config.toml
n_kv_head = 1
vocab_size = 8192
rope_fraction = 1.0
warmup_steps = 411
Each number is 500 + 50 x the weight over its row's rms, rounded and kept within 0 to 999. Layers, rows and columns count from 0. Numbers have three digits each. The size before them is the row's rms in percent of the matrix's.

# q: layer 6 attention query, 128x160, rms 0.119, rows 0-25,64-88, columns 80-159
# k: layer 6 attention key, 64x160, rms 0.107, rows 0-24, columns 80-159
q0 092:522452544551424468482458561500520468407464493566525566470529456566563449461515527490521527506375513558489539438524519522460469536500458551637471481401545504436475607519457583488491437474496564458501496488505517498535485532504431488572461514
q64 108:467458377481415482407534549474553518504402529527548528496477539510493449462500512481578455425495450563565588423440489434468536474405519509476496513498472533541473522498537585465533504472489530477564462433513448479449531476455536536507490426
k0 082:471474512477447366477458536423587573520487487465494491502436486490569487421425463520411502457482525527516519589491467506447468560582464550523483501519523525547422490553519562504497517542570503455546483516445526446673401541494473442503472440
q1 104:536480581475550476519456567540466460391509460527410453474450546529501527485555508531489573509466468499503544457574565491446487457572508500580462480482431528513555528560534507445585547439611394548454528510513487453470580561471504576530484453
q65 101:547408481427443413477467527433533449482397510469537461486469513514529450470523545565501486426410464534515589438560547428529511474489463536549522423459475505501536534623537644465544490519519493553509411512457523431587528505432505535512557470
k1 130:516440493444428373406569581461526516463424456497520574474486514474498410407486505489561459461467452472546488392561443466437583558420458491482474499511440541538560561537546547523503502557544602547494463491436458503491547536505546498534433501
q2 074:479514523468345410418576527364499514453431521542514566545506511428421481469526514479584449503524516487476537434589542455468525510465377473549475497442463514502422504498463572505574491506541551493483473542432520521436470519512501513612479521
q66 101:484552480421494506453446640549559431377400478524502493435475473554533441486502516465463578425416462538536578511588527463471444478591501550577528482479468497543524519502525512466543519469625500496494478483451433474513555552454575586522460509
k2 146:489458434434499504527435539545532483440512568525540446475410467558592514544518560522442527429485415552559576507473578487550450460538492490543548447484482540547492538514520604425500441407517433518494414426489449391564548555473523557483489465
q3 069:469538570540522465477529524509449535576529511610423528473514496485548505478468473528576430558547542465489494510470458488442574409390439477474473454552513480452484498443492459569527485552404453514491542493534587538453448481577504421503526544
q67 098:507484548565495480456547421492481511579519418514482550520599502515424471438431469479519417629517560437446435489534491525440591574426480445512459520490521436446477450470485444597496467550456575487460543515482616558427514447580466416516501561
k3 086:467412519508470417455468527543510480482443453466526539511433514519484439482516547540496576461308393573595498410526555445511480471544551487535538449469411492570547525570580539537579534480517564553496443481490433435498583530459570547419505545
q4 068:462487461495566557448480534574528413523498520415554510539498506456542469578503542497487444422473525501534560445468483413579530420530557561532609499482464583541545504580477468563516570419516516505468485439461444499527523543429523452382494541
q68 066:523475530567558507451585411524446564597544505523491558573548486462435568528505448500480490529614611442489371461474521493547575467487504452411465532534444534459498514499465415471544578471417482517521513504517583524457465429559511414526584482
k4 157:517467485546543513523514411485519586592562519471473517556527474480457510459461481486528412572585563463438443566495460539484487571472541471406395575549530489425460406429464461554422492564474518412533546520494576563501420472546446410522494523
q5 088:494548491503482423462448639505515490377473491546421500485478571518484532488530454517504561431472502541541583485550564471476513490541488519622516526425431523531453545543478556426573472472557525602525493544524488454527556615402474569556493445
q69 098:501502538459432472471495588499518449376453549497507465458425499502543426546546500541493571397459453558566580496510556447499425426543464558499543484470425544529527566558521569440569525460562466482436460464530429457518511509402546547513495436
k5 090:452479513495528468407517595449577447477424511487491553559518459514552415449508498489500479422471485474519537475507546497511605441557482535533476468510431571486505503506525539529522515493604539549515463397377483409536489500522471561588443508
q6 102:463477456470476542491559411482499517499525470526586493514435514445474460613460479507489519427478479560533488506496456454563486422534527582430542538514453562490545515488539550507451567470484477412500507484479395489459529488410549533444525511
q70 085:489513519471478528445586507527531469465540473478509507494506451562530446625558481474403507500503498507636502517476530483598541503525490577538567413499441523501521553588557466451569543415513418480435470430551460550558451507450563525415458443
k6 093:556555509485507629569441522519459502494505601519552475404533490483536478554491536470519458523522481555508540404402464591419402474491481527543503509449572476489502530453483560453476489372525415573495496486552510497418465516502477518488563419
q7 097:458488455392411430471515463471550580511463454477585468437464516517497458452458492532603461509432446489457486454529471447470559561483474461502563501393517535560471522612499558523501501511517600545507421621472487508518523500552557472504511567
q71 076:441579492427448518412496612527552435421426450530453469565458511534431389522525466423420635495513492533573516510534552537540488403506538463524471445561415619525478544500484476452583558461586428489509461441417492437528534468444629524494538443
k7 108:414424541463507460438529512525546502521425540509488514516465441576525568486455593498501498409475412565570480538527622469557490545509499539542562402498416509494504534488573561410488432556504411470497401461397496474580505500552519531495481489
q8 109:475492545417503510496501545548550456440499500446491474474450441529522410581463518471491519465511438522531524444500532432585506425482532577528541504474450593546576576581548497453561533429582531574526506468470569476443577554466560509453500460
q72 074:450417505465538479427560432442536493487475528483547479529539453464450392597558553588534451466527537520529550450473506457539474484510459552500569470455426504542504532609485536518557478450486537493411441516536460498438632462393536508464485463
k8 087:546487554551484373456502579484556494465495500461467486544446575518465483383520560535525534511475444479488549583584464487511436560494466506481440551612463465442442488506513515542527489505562540433488498557438456465644459521500530457591466416
q9 072:521540596508482492503497449506466537427520472488421482473482477561516574517511468499540621553529470504459519516595583566568515545533521399547493548394522436488501507398584456460543455500526465495533502535498558518524541537565451532540519448
q73 075:441457458534444585587405519434520419471500470531498505520497478543584517526453538499533536495392454542516487541519568484491460449545507543517557478442561579467444443528543483557480515538477501480495428516551479515410522514374473611497461529
k9 114:474486505486463485450504580505505453427473508523525478454478529500491451572506533509504516409469471464586522431469576395556528421526501496524580472515443509544604596575488520424583500438521464560496471496532475478468596552445547562450492418
q10 085:527441597452422390470542511409504571434532503512465498492413425532549508528491537580528485472521495475459541475532430480523454526458445544600561496537585423516481578560494574480520548467516538524489417457500499474516503475520489513459502559
q74 077:518556585527483477440533553561442539474479501530442524410410487583486484508504501492434525436488531446564500501568505467468460486560559509590567497568446525588561512572555549403548594528586454504467476395503504444485543534436509599521459404
k10 123:403526528458478458461442616505527463441367513493508460506403538519504515399492592501477543405507415553588559496490574501501485407524505508536467436524504551635480516480533597528508543485588531552477437521515449391541509563431587650504464486
q11 086:537407593514480466474542444440444536544475431543457570553570465576446540531534449471511505560520491459434477495537470478491538570442447423509404491484486469527526533363494530459513468472494483437529517538465621565506403482591449506532500476
q75 085:523501469488465518551523467559383475484542438439541527516479520467455522460401514481456452523436560518403520550514422559453463540580514433462528506578577425494484475404471554524507481503480548423501516490421502525582486484576446496520525563
k11 099:510505478496443494502425513483512492448533411475395471514472515517464541419555511617434522593471429514493501544549497459485457482498553526503405444650482471553469461558519527561552522525483534461400496462475524455575483528476522499489435472
q12 108:528473529456557521535561484522463420399549475442534489495503494563596500582517537513442540540438476543554530436453510480557534408423566548473580496536546600514557580557482483506474570462475468493442473441532548475452582454472550501463466520
q76 093:476427449478574558549562419543486421444546553489548474484546490484518532578504551570481568500457507538559511481455517467569427412520604484438589518507491572471537517580519489511520543508448438428446446450519470499458474487414541486416505460
k12 108:483499498416421437450486582417439438470526440513545415483444517504538533490495544563429519496409433530586550439505462454490520514493485509573522432518425520541494554497491541434573443435506533466393479499464470529572539589458486495378506429
q13 069:535436517483386520466572513446474551466484490464494524494547432559445447458421496415601496526411479492432504521586504490552525549504476541488513472434535462555518484515518548505517516485571541539565498599401508522467522485551437537474458429
q77 074:462433488479437551500534519534520435422482496426441451524496444474560380561451551491529512508383540550433487496527497514473511424530490453518523470545574542504434495527451417524542555526502532484579454483498506419530468481431490549497457567
k13 110:486498513435428563550430437524556539468460449472567406457477494599510516475592517443496545465500453419563478522484617458511555496533466494479557518475398549593527561571634510464480508447544480514445477460512466432494499532476506489401512496
q14 092:453508494517500512519466526582581502519516501452587430489523510570462497511436513484445504485531489517495468519499513499477511460449472596444555470529475579495543471564506500539488537484427538520409448468496427436451525426435540564405472516
q78 093:487497491395625520503540514561528458474519532461522424450498525513421506509524474438471571455534560505504471517498507467544495413537569449458565437585424593509615507480472467451550617535507401523484522462525436432532440553421537540404541389
k14 091:471566576500478459511448549461477489543495471540503542439539502486558590548543548500537468489409529396485510541557446438472532486375518514475543487351468492594480565484518514451444435544462493448456528534458481530548590555463534487407494556
q15 088:545483542473488540543507497492557426463554421461516434460488410567531522523475512458508479523508484367510509535531524487568540453530488523534549521470554520544566541564518496479393467612464521501508434458444404477488527492523455471405540584
q79 075:588489528459468543552556491585426584546495536434438489497466476471554461462518566573459532575438417534479509497496494526492500435502583533542540489558488558589565575551574476533467495561516479392524465476482490457509516540485521489491496583
k15 092:529509563425489496475447485557518407431430514429507432527504428516478531478496573511487487486487513481507527555575548531606480580580422493501492474611504560616518596480499570496479568539546489511359518452454545444549449483521584499601459493
q16 091:440482480497415492462471538418559434456499492526515443487395430488517543554607502419434486466530441505541488455512485483584478521516528599518583563434447551546529556492532578489512552449510434487554361457450448511463508478452554573442505602
q80 080:468486544562482576449471591554558538396383537537462436475422460503431481495576486484457561467473470512483457429558505470538522500542536542517549495530484473525535548567518576516592537487605471484515462499494416481503587554408461614539419482
k16 097:449484554522512394473472583492537452470420516501519551452457533566518480462500605567474521335458498535503536528479554448531464501518443547535449456570424533594468517527509558408582465526560463481417476526521515446506523523439575506511539415
q17 083:537398459451561546497475465531456451477519453510456501525534573477461584524479486464555491522479466445476494482635544500533626485568487504496548539451508582529501536466440385446453469493495535560533597517496524503494509566535412514473504450
q81 085:483554500474405505574480466500465549417465415523497483499480543561544463511459497497493592587441459539547428554552525570557432505481566374541489424627554518588466512440562578514438561523490508429511525455505528453550440487555476492440526624
k17 092:481590469438450499434479521453529456403499522404542430548523416506557471637490447511421445580549495607540539433544470511471490520530481598523547436455487437483647574571527492443515484434474428521458485496409528474479479509578546577593421491
q18 105:561492549451523506488549483448384463507505532512438521520561566538497561487496434460551504571511504436429469457547495566464511500448439536500420390513614410400505518374492562516491423437512528435446576509480550535435387462588437489538454445
q82 095:532615425521447530512532463538450470569618524496518508484507485460513558511494542544498470600561533435451545542510441495462578524512583460535520509504556412487477497461530491497442461492542593475504583530451547533503389575574397501492483419
k18 096:498528546538531491596440388504462564510538403529417456448602497409502618517440452480542458575540553539471421547488452525488511521507572492439478574532598414486481464440506406578481478478430538481457504553536548528490504544572462440444497489
q19 096:512559402518588509584441503517526394422508467535514518461597505529513540492547477404337527551453495473563417541497508554517456412524504498544447444578533488413523494517499544545455497540479445408524479453529529471562388478513458462511513551
q83 070:533428565470579504490552481571477404495543478505553443532485450471522553405446579386454440457464450507530478447500511483470528522503499488436483541540439414391555534482427475502522442541507463391488531481476480510568487505504435425478460539
k19 087:485488497530458485511574425581493441455502432413540470473509488442483435522433455525593402650501541436456531438563476574515518421500486551462455553431598527407478517481459445485523469523462509541414493423511574585350544481426590453445598479
q20 085:376463493461523587505456473492507417491485506548577465556465486539524555524518356491476568580436481541569490543432484441524494483528517472422516483438532497560483437478532484516390562495463395462512451533518452527522554501473518503568459644
q84 082:530461419474503420497481544430508547542530493433449566499414528519483490429444398557447436412433386512601565489429477555484545473530534465449506447493530530511534426666533491542506502544479439472513520493490547501512453492426478480543565422
k20 100:582486467464462430525578485467517512404510469493467465558602438509566489542550522388593522516507535512516478410527514562517452566479463514513526456425474531456627538538469459431506413504511475555529607534521556530550560544447548405497495592
q21 108:450548632453464438511503434483437583520491505472493559498483498500547504569501469560497545554551480468530512576469447514469482534480523563537489382489517370472449522461473499571432532379504505477506522565430558559504511416597461480433539522
q85 096:513533453580554549417472567501566567477487600502568427517496440564503453489624463455431562485425593462383409497473494497512602592474442437477483485487477467567448403419444361460537548475494519578608554520461518504549508533459448507467514478
k21 088:454563567507558519558469455524523572458472576543469549433565511520418558501439573595514439492550499509481518526431544498434445411460536457465501540503461459488482417504535535494460468539449475494600481584534470513490471485361521476401503538
q22 100:496452516562553479637544438597452566527569461498514529479570494469545557508502426528513470589463521415497471488516475562452536535511459447517518509492586529418527540494489439614467442530433584481422580566464499518459462424619435437485456560
q86 084:521527445446510593503527533471557528560563589478568473544596570490517503516400578459477460530511525513511503575429552513621465505453483487487489492562503586429453405469491449558479535549409511490575498482518549444561503405504516394491510534
k22 084:478438510460542519558483408466438465420538458521503476485517501531496526514413473453486529540505524398496455508482419473445512485523597478462553519533501536514513448521429413528394561530451496462514524484455539549500404495556439463449464604
q23 090:481513520556532473552549450490518489501533493488453468489540434488463562533540459643492503518528599532437456593560502514584441564542461529516434541459544397465507582447455508535524473351454450424484560377474459552440546555559484525450531537
q87 098:459495453513535464500487475534512529580483510560524537490533512520503530472511598496562490463417455435359460605398492498524485521495494466433504477415496459526484435556508435438415458554434547468490504570492484532555565448488427523549506488
k23 110:444574577514479501473525550456471465548490479502466498534575561409492544493550501474492481494519497485531488490435508520488554375452556586505477489492515485466427572486430501604488652469560531539510474541598586493474486474406493517548568546
q24 107:516534606492574548553520466565470457559559419502559453404504485552505510516424544515447515510473442509509530492430508463442410412429520454471522442550475539530557513478524565515430486528496453496493522465460504466526519525451432514395559503
q88 100:500429542572486447484574487546492472498498457468501486469503517444576481512494449423425446478512568597609484489509496474503461463472453508470510464558450520497561572518491484482576491509446501552434457423538462437543509486361552454391503388
k24 098:541474496473504521493427554542478449446495480513599484402538529528469446487548503543512491435446534517543628419470553571531498530508483556511546465426529492476500484540561554468517474493456511523452433564481427557531569534377501519501475466
q25 092:491522442468399489431396526466515472473436466509475443430433449596527453504456559476484409458480434497585511479485496438541458448482525483567524423516482486615502551446531612469450477538619440529522392471491477460451507570467503579548533494